From a checkpoint of a small transformer trained on Wikipedia: 15 layers.
Each number is 500 + 40 x the weight over its row's rms, rounded and kept within 0 to 999. Layers, rows and columns count from 0. Numbers have three digits each. The size before them is the row's rms in percent of the matrix's.

# down: layer 10 MLP down (transposed), 1024x256, rms 0.363, rows 817-900, columns 224-255
# up: layer 10 MLP up, 1024x256, rms 0.116, rows 818-901, columns 224-255
down817 096:467544529525564449519529548480437495448470486462531497493516465496476410491469506490495463507538
up818 093:433493486487460488440520484497508499483480527483411504424524448493421521444478488463458460470505
down818 094:516448477501540478516448462506550474482490458518610464492516500554577491535515498559543592531509
up819 108:450492468468546518476461545481498538493518505478514472467543509466527558503521448558497564475518
down819 108:473536443547484500490535539511508588501482500487471518543507479473524529537498510511523484457559
up820 089:409516518485503471474512496535507473514476568514475538456515515542443461465477605507555523513517
down820 088:487465517559433445486420455533489558461510467538500502596557533463532539479493446552488537473497
up821 100:540415568477487447515547490520506525559450438493514481396498481521454523457519435443528502462465
down821 091:414526481432454527530500485482494472500444518435571438540466621516539466467437545516533541612488
up822 105:509581538509477543488452431467455585471483507484468487518529461409449464540499443505454520461543
down822 098:436553511462502434485520434503455552519515547459515531547465490480440499440426523561499532514504
up823 108:480420599454527455481479483495511518464453504572497551443497525548607433463423472518541512502486
down823 124:519454545425551514483512472480383493461449496560563491502512556486573488525508459562576515501454
up824 094:508517527515511552525509434530566489516524443565514574522476569494549488504533407539484462457452
down824 095:508407492487487478574496493474488556498519496522542451482480513452509534544537459543505495505498
up825 109:520417513516458533498547541475476488529534567481523532477486524511462454486422603583359472538502
down825 110:440534480419501499576460523545499518449503470541473588528445471473490493517558498441561510399469
up826 096:437476531510509446525515553503530493529484519466493451507563502575542447483571491483517504465449
down826 106:569460482508547471567457525389535489485463520547461525466545485506504569561460538571564453504505
up827 109:490529465522460503512547519520540483468463487484555453553479445500479525545512507523524491441591
down827 105:502406526505493524455466483483529569491579546462489443472601460499476520529555500476527486499446
up828 099:433556474504399442506525487480530481462517459521581471517551499486496517516480514484550543486472
down828 101:494491494466517547473461511502538542475513499523457555483566484434444455506520454528425490500552
up829 103:472547503483493551542536560453456503531564506549440462425495533473541524516475482523509512433505
down829 104:452588482454512489490531423566537447482523515508434440509513533467496520474536523506544510492489
up830 091:462569483581556509523535471550554423535491476492512567592518534502541527460531477452448444477468
down830 092:484522439503549480417511501537474469430505434513501483512500523520497524565465512505497449545551
up831 103:488505522504580393486509478550584536549470459464485498427562454452542530510542533515538480500541
down831 101:521435562489484513550413531505499533506570517491463445553536485553516444501505432620461423563504
up832 104:560493457468445593541418518520441523482458501447486520493487485478465513515547531529553473468528
down832 096:546499466493532518503489509482522529352491477526552530503490576447562509529521454511469500558498
up833 092:517474475504494525413503483541565615496469496528457453533506475429485473525413451452484488516481
down833 096:473566558496459544436460477513461525510510490506566470443480432504489520536502499548513465517530
up834 103:496449543492468556479456502461468537478456485490527516578516496518528486438542495412483509469561
down834 105:427494489531515519563569526457520539518560478525491490434484481507496416458506478437461463570567
up835 091:493542592480554475400484449463532429469515536471535516511444471503569573515520524544485422492513
down835 103:445472560452535416547525483544476488482493535500485544491451548494486458539484507493515494498565
up836 096:538524481549486466410506485500510499558551475488488459498562451473532515561517434539442495516557
down836 095:539476514485428523462533523524567535524510453475564553540502496519487435462561582422481495448510
up837 109:456445523563472559474551531513431566554515435406514540463555553464530499418502504439486502504546
down837 101:455565516491527476467474490506544519528576466476581511511493466530448508514504476488483463463503
up838 103:472526519527453513553549378512470441470503522507516541437485499578475471438482577387526485542456
down838 106:526478474435511471545422521543492526581549456469550549435551548479452577538447509503521532531452
up839 097:531491448510466554507548557521473500562480498409439444498549502498503542482471535505505543522532
down839 099:431453481553448517480541477530467433501491482559547556468455491482533503516502515479546548537468
up840 097:508380497450562513472563593585555524533499534481512502444530478502534531564440525489456465443503
down840 096:512550539456520500451511473481486540465525558495481535561494518523500533525476494507442512450533
up841 102:535565465488545506500447529482484517514460499492522530496611439558492518477554459382528412474551
down841 100:459518472549521530503401470443570505505543511511534525491505517588532503484492433554501530533540
up842 106:470460535448452481498505539488406446504504516537549485455507472583489586579525518513477403434512
down842 107:563553523527473432456493471510515484497542512427562591540458477477490523481516495505544513473565
up843 101:530478458418476463544594497391482538557458540458500475523552511490405533467508463526516517502469
down843 099:567502524517520463488472502503530519453503448532541491499504483540573442510603513522532460470468
up844 102:527529520534428517483552494502503444514466447533539464510465517569500472478475460468468568447520
down844 100:492491488488517562524398477456538495472452444513519541539486523463551558515478482469480467417499
up845 097:486472511507488556509515508525445432542437513550508527468508550530524497540462554480526490459485
down845 095:495486577488527504486496526522569460440516475506537440542532489553436542466550522463415452477461
up846 110:447441452542522488499565596446478497583431521480487515431556575586453490392453567515561532469461
down846 111:448520521554530483427476516529528448471478467547549482436534560441456493510594504474473515483494
up847 092:469590523551483496543478535576499500520399498477495469513512524487570492493498489491534472456463
down847 092:489494532507524563487483467508555495461551473491605501550536507499577509539558550536532514488504
up848 093:466540470472456528458538449520485496496485550391460429578539516482499513466408499477399516494471
down848 094:537476526498473539515468535478457566512558530504550544446473454496450563530499551482575461511561
up849 097:483474518527456457451481478478519494517496423523491563506507527506505495524532460497495482499500
down849 096:426519471427528537522571535537495505459506505468535556431444498475506537467515524563462513515472
up850 097:458500506477516458456526506520593487555501472513515437477481455468477505517481457481559431486526
down850 105:567557480544516448485474461488510514490491589537473510458519522483493530427498528512459504538412
up851 089:536524440481504419538488503542520485528543515493482533496504475416525555576478436532512500473557
down851 089:438526510483504500521498436491450544460477499486508510515466426509520529466460530549488482522441
up852 093:456500527478472457501518434524476480525521522528518487490505486530439487570538569518568527506540
down852 102:527549471456473458445467524490553499481491547479516498473414533504426489474548539468541498505453
up853 093:518492556558467451461501560428519511507533471480463526517517454487496539483420486523496488506513
down853 088:504491407511513540555430495479483479590478468503473527534443479555544490472516506535465531502523
up854 102:518585472474445533520532458551585439489518512518538512559514447541496570483458507468508520459516
down854 098:511515534432463463464519439501494433496501517470551478536554503550459545513445442471608466515497
up855 101:467500565540524487494442520508520540449527498608505520513554455487494558502459450498516513562581
down855 096:582485493474454485517560497483524504491542537510498509483406475440516525576508465593434522506446
up856 101:456482544518548486507516500456482524489539519461516501498496483448437523491464441517449584415443
down856 098:512540514555535473478531484581505493508517474505486551503450508475493439465502496523512487477515
up857 102:591497466564433559509479480488496444481557413550540557480572453461475460495466534541459531469509
down857 101:520486425513468530548510466530441445509532527554467476581478499479494569543553440540522524517484
up858 092:544473482550455461440469496515452445486474568496478487514544519482557570530431521494544499499450
down858 093:500525525422449586543458480451481463574510470494530527514456484501555536527529484462477522519472
up859 094:533468459502590529462543399515478483502562489491517503520482480521630484451529484522545567480540
down859 097:433531524460490455524480533545494486521465516517428562501520460445486448494504467486523465463460
up860 095:545492470546550534449477463547534420545504514551505521472558457520518511536504442516528471479472
down860 096:529455461517549552542511487530506503498516441442460485457463443590450515428505506536491593550466
up861 100:520503515558534501513509442527498455574410519479471454462550507452513451510435454495465492488481
down861 100:526466491510512481478549571447406515538501546475476552523513583507550523471478543479552414524567
up862 100:503483527568484467500452572521491543554538489469502459522446455570479488518436509477485430558521
down862 093:451504528505475450537507501521560534477475505562516512438486472524491541559534536414549455443462
up863 108:562456479564425453462500546410520483498497425442446554536494509582484520463489392499478548489518
down863 114:474464537411467520525573496512540473493510521520501488474529481636471522495471511483498491506533
up864 104:543525569502441403485569441576473470503451550479451482569427461403448500522528556493470506454536
down864 118:490506514538495551491487574491462527455486454483519485503492488516538502526469468501497467562553
up865 103:501502475553509457473480536577521451501535522496467503490560491515487548452472442544462481430511
down865 100:458454522534515519618568522483467487436501531443414484463465524456506441533543495504550521529478
up866 104:460552447475518485528493454565447529491422517517608476477519526508536505428525507527540419462483
down866 102:543475509480473526496516435466469426555454546551463481508561517469484584568474482463523500481526
up867 106:433436466559498496518531455452575517508513596450581507460478543543542471469460533462536501482508
down867 107:451503493401499444500440502485516552444480484493501487508487509450497518444500465530495580525536
up868 105:482542554494555464513555422537510493498510526449490530436586538588540541491533557531465503468503
down868 107:537546505456534473478564514485490563513538500439510600531505526464429491486525429404470537463540
up869 094:536564449502503553502489498482524515494567505479516547467611466515510514530473453436527455552462
down869 090:519520491461442519467459381548475490462555543469448465474442533536514508486544529574472480516573
up870 103:522494492510530474460448479498486454547485520440498499458529492458533459470498512505445559481503
down870 097:468428475533540440482531407464532521530516425565533459495441518435480496536522515482488424482421
up871 099:556438495536421551507583491482521554467470556451510478491512472484528413476477506547502526437451
down871 103:463502496506418498471538525539540490492503472528525474511499437537463518496474524461523476487499
up872 104:529518414450443517495467487604537432526502500497490500526514467532489458471532479556496494496456
down872 098:469533573428508444479549433441497482457472526491508483537541498449453531531518503474444462562569
up873 096:520412483505556512491530553452500528475476439521564503528448535549544524518480468518477538515522
down873 098:468513551522547515480489539527517434494473542503549608533391550486412540472500482568415495543498
up874 100:501510445504521440562517519525463499499452449507564515500579554478437525481533485491554447511528
down874 097:549469513572468491405517481460476582493549504403455502501513527442476536482471515514462535493460
up875 096:524523461543481485447538490535496489493514492519508455467539491532464501501468426486521534523499
down875 093:533487543591462428502544483557571525523460466514426548422473530452450604542471513454478527569511
up876 103:521516481551459529524493511474454501530482493499457552498568486491565425535574531516483475558449
down876 107:515500547469462506495489572544537484522556522528499464445471462465586510509475537463423454468528
up877 096:489498515496475500481483502428506474529447487530520546518566554541538503511514465486515519457495
down877 098:532432479491468457485481550494503550551430488470552487483487534547504529473475477559513469503536
up878 105:495517454484466446556508550445539536491484503478509487535485505455511451470497448451516485480460
down878 100:447492462510450515501524566494529491525471451471506500482515521499523494456460474600491587520456
up879 105:486467469537495504470513576523510443515466521575571410517521493537521539468497495432521569457519
down879 107:456613481527459503422449542565509546533577515492471488464466439524512494463492532565431427494466
up880 099:513443470489539471472491529535523503540451473517543501501513445516500488538566535556488472566489
down880 095:508506436559504556445433502552456445498529496553567532512467488502559441467515528489505588515509
up881 106:480558525466498491490500458451462547469513530463544475470574505456492544502484525490486470524495
down881 101:518499541498541524496534463486472522498476506448443466537507441435518534494426444547506516489477
up882 092:424616512560517474494524527513486480490473524454477458491493505463461444582469473510538490441431
down882 088:536482425528487450582510538474520524541495521470477491440519565455502514387573504466461490516521
up883 105:531495505486491458476448565525555608578456485500397498441538544524492523505517493511565506483473
down883 107:559463518513467463577484468429485504543531519506449609496513533540526469573543508439494449466440
up884 105:493535437513484484448566561575518548534485458488458496452438497518536476501533419514467534481492
down884 096:534524523492555465473498528487543507466558519564571489517469574545495524526568516513485509591538
up885 101:546509543565456489499580498573495460557517482551536430501439533520525522535419519502458493500454
down885 102:505479492498495501459423537622445466543488474529496551533519510443450492440511494542528479480465
up886 107:499443515515480512478465510567481510528482448506504495485544462506472476478521497634529492531490
down886 108:519450525489554424495520534482464553552509462471525509450479448560595433484505528473489530505535
up887 098:524471493443522464533489452446513518412492490542502427491477490456515487515520484500497442475564
down887 088:489496431524444504468526481424606543548465489491476535506415519550518554534467567554511485478433
up888 108:507508496456459463417502519479500525476512526557499518519427479476548522473535478473421541490477
down888 101:465471552495509464422456556468542470465500475521460514513500466475538557526548493479490530454525
up889 099:510510536541468555503472537513557562564476531462442569439476498502518567539427515459507468562522
down889 106:489519534531489506558468514488475501466517556520456463525441511495468540554484530508479486568501
up890 107:505551440517425478481490504443530490479486482500488495457544508546491437551478510494535618464494
down890 106:534599456413437457458518462500451533531518420500411577425509554481573513450501533519502586478493
up891 100:448504535443489479477532481537558530529469519476497480458485484539509458548434478473554570489500
down891 096:561515532548494542436519545498527505509508501542478526538455509497481533412499514499539408522472
up892 100:493519511494465500516520503521455476509519512486528465602552544495503543513488519536479423490428
down892 108:446461555469500523504515494517438453488489572493463500462444518556511544539462493463441558536456
up893 107:507463512460481462501517603504540562519533507570470490408592423521531572561528483451455481491524
down893 100:610491535489514479454477447518448453439514512538513534412521514505512569451492434484460514422474
up894 102:497470479506441520483478450603522481522473489614429488526494525544530519505554447468560481517488
down894 092:458545422545469475552611477547519520555521506461568496462484533472504551505496482559470557528537
up895 104:514591523426486512556524511495551527482447514458463533487440550491481503432505477438471511507436
down895 103:482467518491486532453441483481460485481477530464478467546532508497516509499483476474487581645574
up896 094:457421486466436461516533524452564502500447441531486538543577502447521438483513417480561533443494
down896 095:513541528549498560481491503489486491474524487485554536568532480476491485503602501448413496519493
up897 101:545556542483367497472533473525444589520532484540491534453513497442543555426500465486483503514521
down897 100:511595509489521478514483536542551550499473507548509485589461550464548545565484473492471433570540
up898 098:399501520471462466417497493505538469504464497531479494533480455516471494521586473573552445507489
down898 099:507504539436434471459480459487466520542512530513497493522504433519442511396492610443539478464476
up899 088:458451517564410482482511513623572456486508556433488479513480462451472556506493519461470502507457
down899 087:529567499534444473499475501515444530541458446556499520518450559535497459423503492540518509494507
up900 099:481559424483489488482504478551516520499563566493466490471508480495545530576489493495544529453512
down900 103:449559431477501565491535423464530535566500477468530476495459454476530453450552592484563494440517
up901 093:473502530505464516485567488492480533511476481520484481485516464516491509488498556442495457497484